From a checkpoint of a small transformer trained on Wikipedia.
Size: width 448, 7 heads of 64 (1 for keys and values), MLP 1216 SwiGLU.
Architecture: LayerNorm before each block, rotary positions, no biases in attention or MLP, untied embeddings.
Each number is 50 + 15 x the weight over its row's rms, rounded and kept within 0 to 99. Layers, rows and columns count from 0. The size before them is the row's rms in percent of the matrix's.

# up: layer 19 MLP up, 1216x448, rms 0.133, rows 354-356, columns 0-223
# down: layer 19 MLP down (transposed), 1216x448, rms 0.048, rows 354-356, columns 0-223
# gate: layer 19 MLP gate, 1216x448, rms 0.122, rows 355-356, columns 0-223
up354 096:83 67 43 39 60 77 50 44 69 52 53 51 55 55 42 64 58 45 31 24 60 44 50 58 34 57 60 43 62 54 80 53 53 66 51 65 31 45 36 58 50 70 41 17 44 28 52 58 61 71 39 36 48 56 51 40 26 39 36 62 58 23 62 55 55 43 28 62 75 45 53 62 57 69 61 60 31 54 39 58 48 49 33 51 42 40 44 39 62 33 63 52 60 23 71 35 60 40 66 43 35 58 68 52 14 47 55 27 68 59 59 72 59 30 55 46 38 34 47 61 48 38 76 58 60 64 35 50 39 61 64 60 51 28 58 35 41 12 56 58 17 61 22 55 52 50 44 47 43 72 80 63 54 61 55 65 40 51 53 31 48 29 51 58 52 69 52 60 40 42 46 70 40 59 66 40 60 70 67 62 64 55 59 33 52 60 42 59 38 62 53 66 38 61 59 32 86 66 60 69 75 70 34 47 45 18 28 62 56 51 45 69 31 41 62 54 31 62 55 44 80 51 36 62
down354 100:52 70 35 31 24 67 52 50 53 34 40 51 55 65 49 38 83 28 87 44 32 31 40 36 41 16 45 45 15 34 64 47 60 47 58 58 43 80 45 52 32 45 51 60 58 98 25 54 58 33 77 62 71 40 50 44 44 17 56 40 59 44 52 64 57 51 66 43 65 33 44 49 37 43 24 38 51 50 29 44 46 49 43 19 42 41 25 64 64 83 23 70 40 62 76 64 20 53 45 44 51 42 63 58 78 62 75 47 44 64 36 53 45 53 92 55 64 70 49 29 39 39 34 50 38 40 56 30 45 31 68 17 37 34 39 68 48 37 50 36 69 35 74 52 47 55 37 69 58 41 28 46 58 66 26 62 43 41 48 52 41 78 38 47 56 38 13 64 45 41 28 41 39 81 36 48 51 74 86 54 36 73 54 49 43 24 32 50 44 60 56 73 39 27 32 34 44 45 30 71 96 20 53 56 49 72 42 50 57 62 36 54 35 59 26 61 61 56 36 31 44 64 18 34
gate355 103:47 42 35 51 24 38 48 69 63 42 67 38 51 37 38 63 55 34 34 52 52 60 73 70 37 46 40 47 56 27 54 45 15 38 45 71 33 68 63 65 40 48 56 60 64 76 60 70 54 67 72 68 69 40 31 32 53 66 47 33 47 42 61 36 51 50 60 58 47 47 33 61 59 55 33 35 59 66 52 49 44 12 53 59 20 50 44 52 38 70 40 27 67 43 48 49 58 56 62 61 39 53 51 54 54 56 37 47 45 34 48 43 60 49 50 58 64 32 58 53 39 42 53 39 37 40 50 60 48 72 63 71 54 41 35 72 54 58 48 29 60 61 43 75 84 45 67 37 65 47 50 47 79 51 38 46 40 42 45 46 47 32 45 62 31 63 49 34 29 71 40 55 54 53 27 49 54 49 35 48 49 54 39 39 55 34 37 55 35 33 57 28 53 32 57 34 39 42 52 60 61 42 50 86 55 22 62 85 51 79 33 61 42 23 72 58 38 55 52 15 73 58 37 55
up355 101:58 46 49 59 47 76 48 55 51 63 55 64 54 65 26 30 36 45 49 49 39 29 40 53 38 51 54 49 24 74 56 67 60 58 42 45 34 45 59 63 61 27 57 43 61 32 45 50 46 36 39 17 48 61 47 66 32 49 55 50 68 37 69 31 40 47 44 74 44 65 50 71 39 45 61 53 52 60 60 40 58 60 25 75 28 35 44 51 75 29 40 38 72 58 36 48 55 69 67 39 51 52 61 27 39 61 36 30 56 47 46 55 46 37 30 35 28 48 58 57 41 45 74 40 19 42 25 43 33 66 48 48 59 60 34 24 80 44 44 67 52 54 53 61 35 23 52 74 42 78 46 53 58 44 45 60 59 57 60 40 34 56 54 52 35 63 38 63 62 53 63 36 22 49 48 70 57 53 35 43 53 57 40 53 56 38 34 63 53 62 60 55 79 43 68 62 51 42 34 36 27 41 49 32 46 43 29 36 38 44 40 95 35 38 64 37 91 45 77 54 53 31 43 51
down355 101:21 56 69 62 73 43 83 59 48 54 48 45 52 47 42 43 52 60 46 35 47 51 61 62 67 84 67 56 48 43 45 40 57 47 29 51 21 49 71 37 46 58 27 59 49 71 28 56 52 65 69 49 52 28 37 40 46 58 53 64 52 32 37 46 32 79 77 33 57 66 48 67 21 28 47 46 29 84 72 70 55 33 62 20 56 52 17 72 47 59 30 58 59 90 60 60 66 41 28 34 33 52 56 44 35 64 52 56 43 31 66 61 49 35 72 35 26 79 63 59 42 50 32 47 16 59 51 64 32 55 65 69 68 58 26 60 33 55 32 40 46 50 47 66 61 22 30 41 57 43 60 46 62 36 63 24 75 30 54 49 46 53 50 52 50 50 49 38 47 56 39 52 25 58 65 67 45 49 32 54 44 79 75 21 72 73 45 62 33 65 39 40 33 56 47 46 34 28 31 48 55 37 09 43 42 69 67 56 90 51 45 34 66 68 55 62 62 39 60 42 67 43 63 38
gate356 100:32 27 47 50 49 67 19 57 38 60 59 35 71 38 71 43 48 60 61 66 54 24 25 35 46 60 24 48 28 45 49 54 60 36 49 41 44 51 43 52 61 59 43 71 35 38 29 46 37 63 58 43 39 39 40 61 76 42 61 47 73 46 37 60 50 47 58 56 64 35 53 63 41 38 52 34 39 52 52 42 48 53 40 58 26 42 36 75 47 71 68 64 54 78 53 48 83 72 63 17 40 40 40 36 37 31 40 63 57 80 41 73 57 73 50 41 37 54 71 52 81 56 84 58 23 50 53 63 37 42 37 63 49 34 47 41 47 48 57 43 59 19 71 42 56 56 33 81 22 53 48 44 45 65 52 73 35 36 31 35 20 48 63 39 45 49 49 50 59 53 53 47 58 54 57 75 82 55 47 51 68 48 40 48 52 38 65 10 59 68 43 65 47 51 67 43 31 57 51 61 46 61 41 14 42 51 41 45 22 20 32 51 40 61 52 61 66 78 35 69 31 46 70 43
up356 102:68 26 60 50 51 27 26 47 49 50 59 54 46 62 44 66 54 58 46 20 30 37 50 55 65 35 56 32 75 41 33 22 61 50 73 62 41 49 37 59 70 24 72 43 44 44 60 80 60 43 57 44 71 21 43 44 31 53 32 28 16 28 44 48 48 50 52 51 46 72 48 28 35 28 26 27 56 25 77 66 21 29 42 38 52 55 73 38 56 48 61 20 67 42 50 48 20 57 35 48 59 49 67 46 42 58 48 35 54 56 44 37 51 35 40 56 35 47 51 34 23 56 67 37 57 40 40 45 47 60 68 34 93 51 31 18 42 51 38 50 34 70 45 48 55 49 29 58 66 33 53 59 60 80 50 40 33 47 50 73 65 26 29 26 61 52 46 55 60 17 24 39 66 52 76 32 44 51 64 59 42 40 49 94 68 42 60 74 30 34 65 49 28 44 33 27 58 41 14 73 27 42 40 41 43 42 38 49 34 56 38 44 39 30 36 58 37 51 51 42 33 30 44 50
down356 102:23 57 72 41 46 46 60 50 52 36 45 48 34 54 09 46 34 48 84 55 38 57 65 43 52 58 73 57 53 40 55 50 63 50 83 19 55 53 58 40 51 61 65 43 36 40 56 56 62 73 57 50 53 47 32 62 51 38 71 66 33 55 68 41 65 72 26 55 38 40 22 85 35 40 40 39 58 61 42 35 53 74 67 39 37 29 51 49 54 59 21 46 53 63 36 44 39 71 61 56 49 67 62 54 70 48 33 44 55 34 58 61 59 60 73 50 31 97 56 45 41 67 28 69 59 44 44 57 41 53 64 36 39 39 59 28 26 54 32 37 54 64 71 69 52 49 54 53 30 47 85 62 23 89 48 36 32 57 66 60 35 22 15 28 30 62 70 33 45 71 40 32 40 15 58 62 63 47 58 57 35 56 37 48 64 39 64 68 51 42 51 41 52 31 65 69 48 49 67 72 73 61 63 41 71 43 49 68 49 44 48 37 64 74 54 69 35 56 54 81 53 43 49 44